config.toml
num_hidden_layers = 11
hidden_size = 192
num_attention_heads = 2
num_key_value_heads = 2
head_dim = 64
intermediate_size = 768
vocab_size = 8192
hidden_act = "tanh_gelu"
norm = "layernorm"
norm_place = "pre"
norm_eps = 1e-05
positions = "learned"
qk_norm = false
attn_scale = 0.125
bias = "all"
tie_word_embeddings = true
parallel_block = false
init = "trunc"
init_std_qkv = 0.0171
init_std_o = 0.00364
init_std_up = 0.0171
init_std_down = 0.00364
init_out_by_depth = true
optimizer = "soap_variant"
learning_rate = 0.00748
beta1 = 0.95
beta2 = 0.98
weight_decay = 0.043
lr_head = 0.00639
max_grad_norm = 1.0
warmup_steps = 200
schedule = "wsd"
decay_fraction = 0.611
decay_shape = "linear"
final_lr_fraction = 0.0
batch_tokens = 65536
max_seq_len = 1024
doc_mask = true
train_tokens = 283800000
max_steps = 4331
dataset = "wikipedia_en"
Each number is 128 + 32 x the weight over its row's rms, rounded and kept within 0 to 255. Layers, rows and columns count from 0. Numbers have three digits each. The size before them is the row's rms in percent of the matrix's.

# up: layer 4 MLP up, 768x192, rms 0.163, rows 739-767, columns 0-191
# down: layer 4 MLP down (transposed), 768x192, rms 0.151, rows 739-767, columns 0-191
up739 107:148138166155147163173151127091178122115060098149137120101143176030097152102174112197088132127137166152144188161098127144124153115180172113112166115133141171116153068120111192095143125095149096066144155122081111196189107092180156122099111139141096139138134109129133139176094144139160133113108086101172150170083146057095100129069112060138137158179079132147116139183175110155090128050114136137127179173137151137135118101168142113127115099113105069151086109181136092174173130132152154116161135112125127109087140131119089142148138177142098080158101175105180127126153092104153128074
down739 098:158125151099147153139176074162139161161128122097116160115102176110139108096118133117105098129133116081113151143158116135146178159080132105163169168161110115104099148065129092150173106120098176191124099130149106142106184109057109193143183136124163178107115082085137069128097095136131094115157125157100086089198146178166075079157140158112119150141120156096150124105139176162169107179136156110158142089119132097103096153150191168159155129163032178097150157153115157148109154119098170112131112134131206113174140138146151129098094083158103147089155104164090161098135138145083108228
up740 085:156081155146139022179136117190128150175130138168148118143205108118082090134158139120172067100074097150104129145123150125090142176116137135167120141093112142151127126100119087095074174145151144122151164118041147145124132090127136145117176194133123138150180134141122152124165146207116117052157097146158105149123083119125122098107092084122185140140123141138136137125200147129105129115092124128152090053082104097215134081104109116138133122148124100196078075101072135104136101103173140112102153130135148131151135148099122104096168138118160150125116068085163203138165113130186121159
down740 099:114165157133147164113137080133154091096131171104093149078071162139114163142080139108186129124112107089070084130125131159153131132177136089097106095054101094154110090170123110112135119103164141124084064138144099164092145147116155088171077146144078066079113131126116149161135130104129151093175122141134071071058119199107105178085115161162091117159122098149096074125164075144097143108084140076162064108179104141176111139159134145099111166199061094074190112088181149100140118178130130163090147147090074106088128112135140114118143149136123120095168126096136164111136141114112096164
up741 107:130187172167160103133126115078114116142143184128144133125100155128110117146123148209138170137153194112073107099157151171152108104202124100141088090149140136105111126167167078104187106100131139133166145079114128159133094183128129139103113133149178113088172128108118136050131067116173169132109092168185158130115178140140134091061115103143154095148158131162097141141081095103154101085132130157095086174175124111098069165185064161169092145090167128143146128209139123150166133165115078167062083157075118133124070155144110160160151147172130102148087160134161148122153125137173156135
down741 104:169130116208109126127032096170130101077131115150138131095160099116143173085157136123110194112074135170079162099156145152110145139134117102108141112077140105115173126152132126071105135142104172145174146130147087030150120119173105138129113150152106159160213096168118079176055117150109144090095130126110150134116190110077104138123113151106180146131192097116132200131131106107099171142134134100077085106111079126113136155110095061112178133130161179152121101142163125083113160137126110072143150168125129121131146108157142132159109105086088089103102152134095134164071137160137218169
up742 089:157161163115233096099107151108122088097214173194082149098179120089193140168138097143114143113084100098158153111103174121109164112101070129127104127125100165092146194111109077137134136111126129137144136135187076142144133102159103117118101092140124102126132146137184200109072125134099095134133082139125089183131118140144122097183140126075136128147183126190146172148114156166125155058131140162107133158127169118140178127105118129068101141149156168086134126078175168144159113100090136176135109186143180172180121128156140143117186143146160150123098161164073152090170119134113137066
down742 093:113137122102103197157104121098067112133147102089145100134075114176163183133098144129227125181116124130138150166135093125159164152148142115131124150112094168144070104184083150091166130160135135087110162120170147117153082201116058122128098136068134126120121106118106104143168111130110081179080116125126151108093180128072154137071108110110148090120077163103131148130149106101109126206135136052101188065166131103128112086086155135138162086112148104182139120084094082180082175135112087084164115089101120086070162103124088140109080132162118148163172147121145153171161112140109125154
up743 090:102150130166126099168068079157140131148141085135136073109136101160127150195135135108086154105143106107142134077073137131179121145182162094156113129180116117170127146097136123113102165131093118140158107123118177147132146122116099076136116149213150097105119157172134171102157116175129117123142110163184101143106070172143186128222134125124109148123127160126116143111114159123144109172099174127120089185085062131141200122102045167189126125122156087190121089161084215138125207119123078173091088102114140140129141141119116117143116170168154161142062105143117124145162112082124129067
down743 088:099157150135201184163084175117144151114079173130135185175148087139113127128089104107172124158099172139085127148141112148090127135126166199103116156169033150107109130116084182100134111145124126122189114103158135124096130142132194091145136160100080124131117120128149098079097141151157125142102100131034147158138182136094092177119129086183081171133152127107098113163104174141158148088179087155092116085130141143085135087055115088115090118138166135126126160075103154125085159091135165136137102109078162167174143121162120113085133089112119138150156185123117164211150172133115169171
up744 097:152140152114205126110154154140151111149130122103127192132130179114161147043133057128149148158124161133070146087151142120163170139099158117079165119164110149146143131095145196100146128094133144161209062123087135133157118148079126119142111095111123141161111122166132149107100143181073163127071214166099077079132089076130069167097102095043125147170166093100115132161164124130139114144163135171131087109155161125070089136138090078119131115132164158151151092182108099137105094124095102140139172163075135155148170166107124158153128094166109156106092093151164214113116114149130124131
down744 103:131132076122092106117066079136160131117100083122119148121132102121166098167142113156135117116156078144134125142101095143102053107098113190149110105128147107166105107150097100169086153156122141091189109131131155123149077064155122135073155119123095104145105123169124133135153145086074124169062141122096118118154115135177134145109130086202095106152113136125134110129139176116131099128131112152097037084117181168129095073156171155074184135074097054149140080085178108163173190060072116099153108111133137072153099112139118137105131170148187098137159141082077137107092106123180062099
up745 094:101159080178149133119117096196134123178100212111131116117114126063126134120158112163139150164163129151150176150121117061112100092096148078103077069164125137155182146136141109110086103119069096110157141140111096138097088142114164148172131071155170090150077116098085146163081118131126129133096237193101169095095132196120075189148175138139125132127134131099134158091120126139124184092098145111195148135117150090088147103142181131121132176132134141118131128102093148087168139137106159113155164145154106100127094116168117132131086153122116143181063182118087142051119176136178154143
down745 090:072094173065166155156114103149056131121158145138135171153158123134103138152167183103127137089135107111182109126130130115146092094095147141149122132118114145139079138099085128142138105129083179127131121088101130101159177125209079129130150070163118066129127123180146111155203155106130203131109049086098133177120113112166153142175075147071139103177107117088147100112155134133160136122117166162154141166133208087081112130128085152076145195125100126147110106180106147148120140130171144167169189107138099132155115102139181088072060182132137140170106069093109167125150100142095142116
up746 092:143099111184086119175157092162123102053075089083138100117174133158171163123165152140050171139122132144144121093116119164167122165158099142067157154151136125081129175131140173095146131178141127147111118122112117091103113088134132158099100181185090140156146094170109127155121131193142176078080175151101113136065124178088176158093115087144154186177142143108093090166159094125150093118117162124136115110129101144164107075152068155128121158135139037160125121099107177107151161183113151083106091051159115141060173138121149127167111115148129155127103150124143169128152051135116115156
down746 096:068163100106087120131157162158095071120140110113146115130116163152116121094164101147083150152130093133114100104098147129116149125104141123092116131173111165078153152140166116174140067141050130135122083177116127107194147102136116121153148143122134118127137116142133155131196106148139121149176095130171117125192103097127123147133140126124052050155166149094110075158114105107098111145027098160120159081088167152046092066059141201168162120141102065058102076121160160223137113109147155105108169118108115083173113110112129112133148126145129101142140159107105081136160144189137139126
up747 100:112181096196148143106178161119089084105137140143125072119094155146116174107122201134070069155135104067108103096155161078112143078145101120141122123106116164109093157143118126122160066105111129145122130117133136138132094132204187078143148149080143083177138160131085098107132067120080142158153122107105122112138145183139063160138131108165091131115114067095075105164149120185157131096112123102162122118168104106069152164149114166136149085081109138134153172153050102092112145098106141180181133131086130155170107133056167105154167103164108154185181169146155153088126117184083131121
down747 099:151147228134121106169085128178112201090113082108094155156112159100120121094097077096172173153114108129116172124082066150143052129112131114138163181184175106125150140106101206107082133167158124111148126110105186126136145127179119146126109132099150107124148120138113193199049200118145125134098100084095117176146124150118144098123147087176186081147095125111124128154130166130104141157103151095100106178122070147137141122096106107117128138137104111155083124129165127108114084185123121130095191155175097180075144083145114108168119099114063136107136132065117167156134159077129150128
up748 128:131138109104134132075111121140134116123122119153139136114129129195105073172109103130129116102157124151092140141119201127068125125213164113160086177119103128143102092210148127173129122110126095140060134139108131140120109108143170099128071070140153081136167034165109094115190185097144075132144113141139134085100173194138130144069168181149046153150170168153122081127135117122085101115160132147144126100097115108119171190105147144096134119072154147136101113114106116173140124205160198130146127070059135158193102134151151155125147129140141086140119177127091140148090093136167120089
down748 104:122097122125142130144062131110135094178154152126105149123118118164117149093115136124177106128145131096153162125131100072140135080142134119139144101133161123102159092087140131126096107150080100161064094162155096128107129112115115123188077149173060142098151034094084143139159162094069123123167100143180164134140087068124175106169189115164154105074078123199094137161095185112117127116241119185131131137051127155145146150136142106128113103075152145144084092132121139213155132143164096079145158091082141177137124164113173148077167129138150108127126147153150156086112099125087143081
up749 098:084139186133120166136153158175117166131150084136128090139130140143193048122140047097127141098144153122200086106167077095129120107126118097106108162132152106128122103135177143140104103184116156131152130164074148103163171138128139160173148091126135148097081094070109113118117134134098096159140147163111119130145109108094093113121176141138110137080067103160133097055129132180098150133142107133156121130122141068115196158160084111088158140171215215104175161125095120159141135192135105092159072130038161119155081156142164123111142067110114173164102131118120114092109123182121155165
down749 108:159111113063052122120081130132088077192129139145049099189113119158121104119140143151146176081170135091101138158106157159119157163132164127164115119133194120167180081119065117116136109120121148152099176155099130087106188106166145137148140096088148109163147129189149115116126152084140132151164174131102102143182163110117105150102036102116168102114219087117125128095151097115168199101200100125180121102153122097116115162114164089095144160136135101158148136167074078165148165084101109154121147114175126081123179131118159121089140131124117125123185117094175104087147161133174111128
up750 096:070162158151117182096115149102090121121111100122200089157096085141094122160142123146111128116129106121116080162114116181091164098133102140105096088167116107136094169117131120092152150101153124086173136135121110135136137100079188143139161143123132130129142161126075088100142138082179085154124109175148082180217162123195157076158085093103165073172085138124184103130148163170128113104103100140145150087157152166129160131164131117144139174088067111145089143088143162121104099185115088098046135151193173118162170101089073146125134170143101141151065161041104145093116123169128122150
down750 102:101135123119083118126143109145172131181110184116157141132133053183125122161088173142043156121115123105169150180079166170128116075130148167125116115114139125133037119092177077093113175114146113185135110060109168133082116091090085112123085144159193125112088065161110105119123099088109106070144118223064084156163144087150150123106217102141087153082099123091130152141115130092135089113149102118089136161148059139152106172128130141123116144082112171110128138146135130105095131184136149084167160140164106183154125125174149131121123149176162119122125126113099146143139101116075113099
up751 107:115197149126131061122172101145046099149141130121101140182129100138114122175115153159080102148170143137162159076132036107140134139168103123128104095163100147156149070139114095148121137096116136149164111213090213128145156131211134143122171173170100120079091100084068121105135096121114113140116161117182146151133131099193123097116125125109107109103090159124099125157149115125176118175195171186118134116126151184112134130183123108181138096140103112123109105105113170143191101097115127115096098095176148104141168127095123119122142097101154113139193116110089114133083175211145077166
down751 090:127090093182105201084116134057189165115056156127138134099079153107115109075122061158153109105072120080154137125147173173157111142087114134144161184089120095076069161126135141129152056164106114143108164088148088123049083139074144066146103169117115140106143149190146140145120169102133108128157060124090109096147102100086173146107183142163103111168129116086128127126160155152135169081120088120143159153096131109134103151105158137085138109136142178105134116127129162156093131147135161110166116129089115118105082128155180119119123093077123170086063123153136108108179088118071159069
up752 092:173120118041195065175172131159089161092102152136117134125128115149147140091119135086207100144095099114114135203201096225124136101099138148157096084072147122123143136124119117146151144143095118128142124159123071134115129102127156113126130082148131087099154099093096122097071147089068162130115184156091123047156138096154151134168097109078128175186150148178118126158124109184109165102133114114136167179107159087135097146102124120083115125130145157107102130170126125155159116150133145131208102208138095102094102075137146199114100115157105152147104132160104153073095148109109164152
down752 086:108197128116153215121126102084118115134175089138153109154089106074131177085108108132112180143150178168123096169118138133081084097153082210152122177111084122109125145171151203093075088096159129184108101120115146151123137154064115110141123166091089121108107146146127095148179130168191147141140076102151119153113118129130136078095143103124130158098165067088152095069135142100169078080161142160102169109113129146119094152095157138111163088148130153074117095121174118101100114118140129124131221044159158137160161146115124086149123107134154101113112146150112075135147118097104069190
up753 088:134132121085145114181145092134122154160062143098164179069128111117131163122101121104102154079076140124131092195074149114139069048131149159173138173177122127173134148188109106076097136106124120098124098135097123163143126079144171194144158104109105116116179101142147188126124114134137128149169101144180088069170132141161148109157120117085122126187149104117159091118098169136130122168111130141168118086127082200121125087186147169063090152139097094172084114128135055147157079152155080123139161061096104078129143145119135185087135128123156205141170146155108150105103143159086100130
down753 089:101128150171154103146149106178139100136104157146097099148120170155151116099120137109094102023167197097136138142144095064116115151084106147127138039110168128116123117119141127189152191117203139126104166167126110156101152113097033117185160107192139119173074110112151119125101089094082148123118151055177111118156165124168136068154147131134084123121182102095150142098130166146086126148155125093159122135123159112128138142146131162098149173094127172077106110102138117065114139162145173135087088131136178156125130183110130058125095088128115146080143082192158105165102138116107152169
up754 109:121113139172196154165120200144148069112077127140150118127099134151066127122136131158141078108166111091145129149097101160076132145108158132107179175073123119094138172119095142066084131132149133104106160128085100143175114112152206167135154153082178148147180144118112142147101126082126131075145123151101096136158152131143089155114081145139149146182180114116143064119131111127122127093043063113117133126121147101128135057106134129122139078118131169147135153134130147103072214124131162151120156154113188152092098148120109166064083037188162158133083127197103150117162070150136134107
down754 112:162211104176131115120148113095140157108122118191118087136153120159149071061130136161162129034131085072125138146192152091144171125138091158146079096140107131071156140128144137111117144228116117085110171178102143151075183066109113119169152139129109106172114126143158125137134139084102169140081107078098140106112062118151121126104100144141153172111149165102153124140112161149095181111123146090194151112120178138155159147116095160135187113138123154150124185153151186112113089123156152107105168197133176093124099106128121076148095109139102153083063120125138174144096127199096140146
up755 084:139130108129162115150116101121157107162143145122158130133083102173106124098090104120152096092148116154081097154114147125121138090114179177139136105127174124093126148059101164113161146094104147130092152113049094148093084152112105151146226110171174118173155148148158083115099123102134124084093099124077140130141144177084120135109098108136172151167163138146166074174157129052140103134156155122091117196103098142121108167085142171126151202148168143120129082162068128043178158165126092145118119035123149116150109126151105151167125142116117078080082132128138105130074066121161209156
down755 092:093121114102134177148091070126157133129082113164010172105175107152121098129123149109146153119116155108101134120169115099129077128114121119125160178111118125077078132148077123120153135126113082160255136130130148135125089168144147088157099163150120126141102163151151173113151128180197136110098152080122079105085176103153118166129170116120091153089144064132090204124092139115178172122137164116112132149158181086114070139164134091173112057110108092158150118077142170090149129088093129127123115170133143176163155090118101138147141176105139096158129090128131104108101162173160118102
up756 094:107151130146096179127142181101115078134101163155096170146122138149121129136119144100111098093142150115140115116073097136109167089148152087112115106175157122136098108146125089115121200139162103096100110180138139167096114152164125197109153139117182129134161115112103164154152139109123111145123146122134117056141119186146114139100161086175191156133164119135166126190106184053188131020070139158115185174139130094176124046113104086093133128147172152142097122117167211084167115098101134158123073085146091132127136153127103151167101107124088114158144142104118116052144165136175165065
down756 085:171174093124152162117050128070161080156141147074111091172171159124118081135174142133132155141093067137093135181144133111080083171117099191170160103099056151149144104160198196058229124119173088157088132138100138128112127151126146115156099135126086110162133117145144096123145148145180164159140143112103137122157105102121147144152092114127161146130137176133181123146116149124175167117165158096138127148101115149123105167077081116120160133091174101184106122134136134091106041170153117143185190138120109088135103106148136109138129119076090156120089094161136143073156084169099165155
up757 100:204102116183146066136147144145129116083137124108132145143117107181074164145076178184118124122126110122119098128087088180125115114097113129071151057111175123134073192124118139082185060108114109101113124153147150115165141174221148147116163090180099188091110132123106111078156114170161110128150120122165096178110129130151085127114060094103125120113136114189150130101105083102149083089118083132143100156129115195213128111122116144099069095119162086055139134129110126165155107138145112157169116138118092086115176174077098137094141107177151147140067117101124144149120160105149154142
down757 101:141163179097089069134101197166120105169096136100120092140140127168130124112173151087095067091159098160101125176093099160127128170072120109130105120087124108100139115135079107204108132128182145114150084112112077100157155098120166091124083126075168162153115088132071122136144159083097130161156126071143160123107082149157120163192116150100119110156093107096126137118131103131087116189127071077122137093145159124083146093160141115167108166092142135131100164159141067216134097130123167142137057128072132157146130140116144104099090113143170181147093099130117082066098145111114069044
up758 091:114207128105166164110123117114138099143176177158106136196154076147140193126128059136137110129089156162119112049128092108165116108155099121126138147103098186064141107113161076113139124083121143172155143180154158105155083178135151127125071117096065122125120141113124143089076091125161095123126156100115194085149074149094106146104132132170136091115162144120118107136119093115174106129098131172065123096138121157117131146098114185106150125108166135109123103114113088143075188135104193104115133154102133174143130089033210104173141113208129095139145156090145126056150161103118140101
down758 109:136138144202076112091200120150088096125128194124109123125176141143158133190115122143123128134115117156056137157079062081100128103142114120151179109156190148141056156101147101131152152063100131137154150167115100154158127108140083086156172074138099140156179176100218162148104131125121125140062148109129108120097167143150139176120130159148176110145110154182152100094079119143149219121119072154133115159135153128105117092165100183156139134106191116164172088105200119162100149147136109121076142102113126088119104114113090170177098117184149076104135119170125135118153112105103094106
up759 101:103118093121171124167105148116144149104110156063151087157134128105074121159082109198126148178073096138062069169110195166077140109096134136196154176138129113138114150171152123124078107171123150145168128138107125182123125060149156169128177106155106156070114171119139191143160173173153140102142149101145122166160179159153143160138074103103104079121090080149170196097127086145147115103092070145131135118144105177138071128159136134106194202128110074172167126130166129138100112147122168147147114142154133120181116170103135126113083141130122136078103154108075155126145053161131148124
down759 097:140165165121116145113157177154105151172145117114138154137150187121108114121153107125150180142112089160102125148089126118117153191125164132159134173139130144139145113075128109186071136122110126135131101146163192077064208107084143088103063158146177134136105162166163078145129079108116119151154086151179110162149134109100154160120178178155095140178024150082152112093222154117131122114141149132083116150116122164158152092098167141086135165160102183123113162100064155132142126128138073133126132132113127137049117091158097116168141099122158127157123184048114124158124146119097111050
up760 104:086113101116088116090133115119136133144114194146131073160111129113111114130117193142038122090147153172101108133131109148115097104101067085154130124155158153138070152124158111162165151131159067184063187093117093166101124100187123155182125102119091103153102135113112205147207104140111103148089097097125119158212111139106144178090156141188134051106133083120085091154139130149123099126049096148187207159138109153170179107149131117101132134116071149131165092134131110081098132099106172097150136147157106157128108134094093133079096118146129104147085148122114123131156126132158080179
down760 104:109110087085104131167193105074122072097148124143147078095088124113117129170199132126110114128160133190165127155130079167166193135140147119085103132171097165107132138083153134159099134136194123106077148153112103143131056110162116144147160089107090152177126058135116144113157096114111069169118149130150099111151085063169130115143140105130153125111066106109082094176126109115105127149101121155150169180100189123077138142108154129140160123113099091171150166078139074137162165075064127104130110074170159088146096139141147114160186134145118153119164163147115140095105217125121044099
up761 093:071120149113111117145118121163161104197144170133111107176154120154106165144091153081170152097073113084105150069082079204114131138117147142123073076139200118176137111119096147139150123108155196036141169136127082091143184119147175161132170103136154136146161138192100129100081187097078133143075135137180099145111188141116161091157157147142125077147175138109101108153175117111133109166088131117118178206123145123150105176161119143140158141109056125094137119111110155150113099097109104097188102107127079139117129193164109082115099112145101088139160125169154140115125114131080157092
down761 090:129102137143223161125159138149099137167103130127134138131143115063152137117118089094163091219101211153146161162092178128159133119106167200158128157109091078094147102133122199126075091098096167101166131128100116135132155158160245102161185103150107123112100076115103105144097162063141157116116122131070146146152126066100128122091134089108141085127094170125127139148152173053139117144150122076155147123101096172097146138066171119104122113123204151130103117148150162113139096087144156133138141134086153130150130134105173126131163101128119164137069054180163134124116120123121123135
up762 093:133090075148144104111111083090088142131104201128181109115127173089099157202173089124188177144156110117073120179171079091155094126110148096109123140145154158148132078120118118127130147163139121147133145089124101137164170097089113107114143114122164067155086100129106173111150160179046104100067181113135099102006127160084147151118147122075090111122111097106124161188140120162108111140138157146133052185154120155155126149172159121177145164139080146158093096150087154170100165092084133083138126143168138092161069135120087083112107146097131123129104098163169142109109116135103140127
down762 096:112140149103093144141137147171134134129074096160157197105157154140083114107111077062082111192172122135086153125124119175089055155107141106137136150080043128129111086178127141092159100183119083172114137131178084167142137149105124156131148130077138084114118119105131107156103127128099131125107122068110134198177202125131104137143117163149115117123155201128167160225135116141168110092109124121110123144123143118065109118085078091120181094152111161095095145134155097183093131122162158143114126110122138047094122105102140203103141115120099155094092143101201138100134081073123113087
up763 123:146194142099170157144156095140165108140111057101117124102044107115070127159094162131129094145118134070146116074128174185116079124097130117138133152087098154130090105114122104104166159153135112082109160185137076127150091148160137174136151145152080140108125152145123145102107127068164120147127141098116184092168166121163122184205126106144151161116083147136175134061095114154099171110156095160144141139086113182130126120070129128063173122097156108104097153118192105191144109171108132132117176129130148163137084125104066115089102148131094135162152170064089164093181200103163081120
down763 096:098101092176120143155121166085146121124137194107137146091095162087146111100118127104082101144082100128092115129132112155158163100110100086149103183095095075097174141123152195121097120134115127212113152067150120071167140099130089110118085125116099120111136074156156151159226173179089148098157109198066138148181156084081107146078136091146117095141170092196139145156128112086158096174116096155132175146131144138097099156117159122104199127139166140134100152116063174066111110094185137159185187118141110139127145139149127110139146115114119078098118088155131143143087124143078162144
up764 104:088130196092114145158161180127139138115155164124143109124138105079194079141149132155096100147121092123126071106133202141097117138172113109115140165089146089147167123119117077097137167133158128082152134166177143173110178110136105083108193113113095067118160126117103090097224113146120078127150176117131096107181138130124166175145146134175053152143128082144131115168188090051133139134147147122116064180111083168160137093106151106146131070158089145206096134130134174145154150091145139188138096109168102082134127110143155138164111117151122185141162130118114116108204074128117163139
down764 101:123097080123102191167120156128108096143198112099145080068119108109106145146156113091108144157136183166142180162126139112139088126140065121109134139152114123122129100102133084158133128122166143085145136071101075107168120146096128102158146150169111169171095068040129155143124126099074160125138132166093163139181157158148141149117086153100106110116131130072141093125103095148074109158158055148132089121125126100095140095098147092179115134114107098152192077159128095129062125074157152212143117122138194119130148118092147134079158085083131205100142072122092047173139102163137133087
up765 094:096117092133085132118097109126130154136141118121120103173134148084177142156056145107149137144135138090149154093123115201119184158137111092141068128120122142167133072147061093139135160100104104145151161128085137190172151145121140124151162173145188140111148105088151063105130163096126156116107055095131148144129134158079085131140088117130110134139091160115100156170092090150108097171093147173158122124156199183066065087143153156151110186062106140104213140142114144097097182179165111179068112101096080106145152097111109123134112128120135163152164147091142110145196065101144068151
down765 086:144176230127132110073141178130121120090096132155135109110161085164093147021166147121141121084121126187115195156136098060147174101129163180101147124102178127137158138122111130141120141161110152112134102122163071120142094141136139176097130153119099117137129108113144135118086095116151129135132155142072129182182150147138171134077100133148166128095112073110148079145070150182146129115188155089128143078100103122131178147112113112094104117100174139141087172132109200128120126095156178170124152141167116158116146150162115089095101041178150096137178118163150176099113057144078148085
up766 108:146122138072123120028065105077136119157136118109129072108143120154087149147185112109133166154142079137140187164123123146103199193208091115178069090180143115082139127172132163148150137099175156125077117137157135096171125138125098111124098135160139105133120085156149070104154112116134149196125067107109116124133136174133210105100099089133164140141139148130150134196131143195111087143139130105091118122137066131133138193098123124133162130117125155207093082139135095146136153177175129150120118119073155162133072113145093092126162120145147144137149106157122073088143086072168104089
down766 105:147056137163218182163194112211165138116180177095154157163092116089158169202116097103145107096078139103146099110101157146089108102057155075131155138082154094159110121120082106160111147130108132135188133119117090120129132125155183137097161100116110103183144121104107146163148093131151106066125125166119121124099112121097144101175138115091130129166115099120135159092120125126138154140074129138156097103094168134131084083055191144092146102179090105111138158096118097116150163091079169130161120202170142167184160108112098198127128140129141121177110136076132124166170143138106113169
up767 103:118147133118075147128083074100128122127086137171113162148187109120184098145152115166122115151114165157157075131134174114091148138141100132138134121115162125115093117147104113080169138140157114085203204120126109090157140164122171151102162089106206127140189121141148143098113161121161144142069085125150154127122129140162146122040131131134161149128108155162108160176087093084139136108090125093122134176163108180155211149132098093104068062081161119172142060170170127083179144168136101157108105090104141150196150103124100134094166170148186120071140114080166119154069087144149144132
down767 102:086114087093126071129058121134100108137136178159143116162134131135095163094065112133135136137160147143156118103066138112182145112123120136112096126111102098190154153073121068157121102097164168157121142117149158078166108111084120135147043130183074158110152059093151087107101109075114086120094137109142120122187145114065152098124144118111121090144131140134075102176155205104148072146164129148095096150091135130079100159164107153119114154133139122125113125086068180130122152047175131110142132113119166089063116113140068127118141140101188107122149091100077094071115146182078064137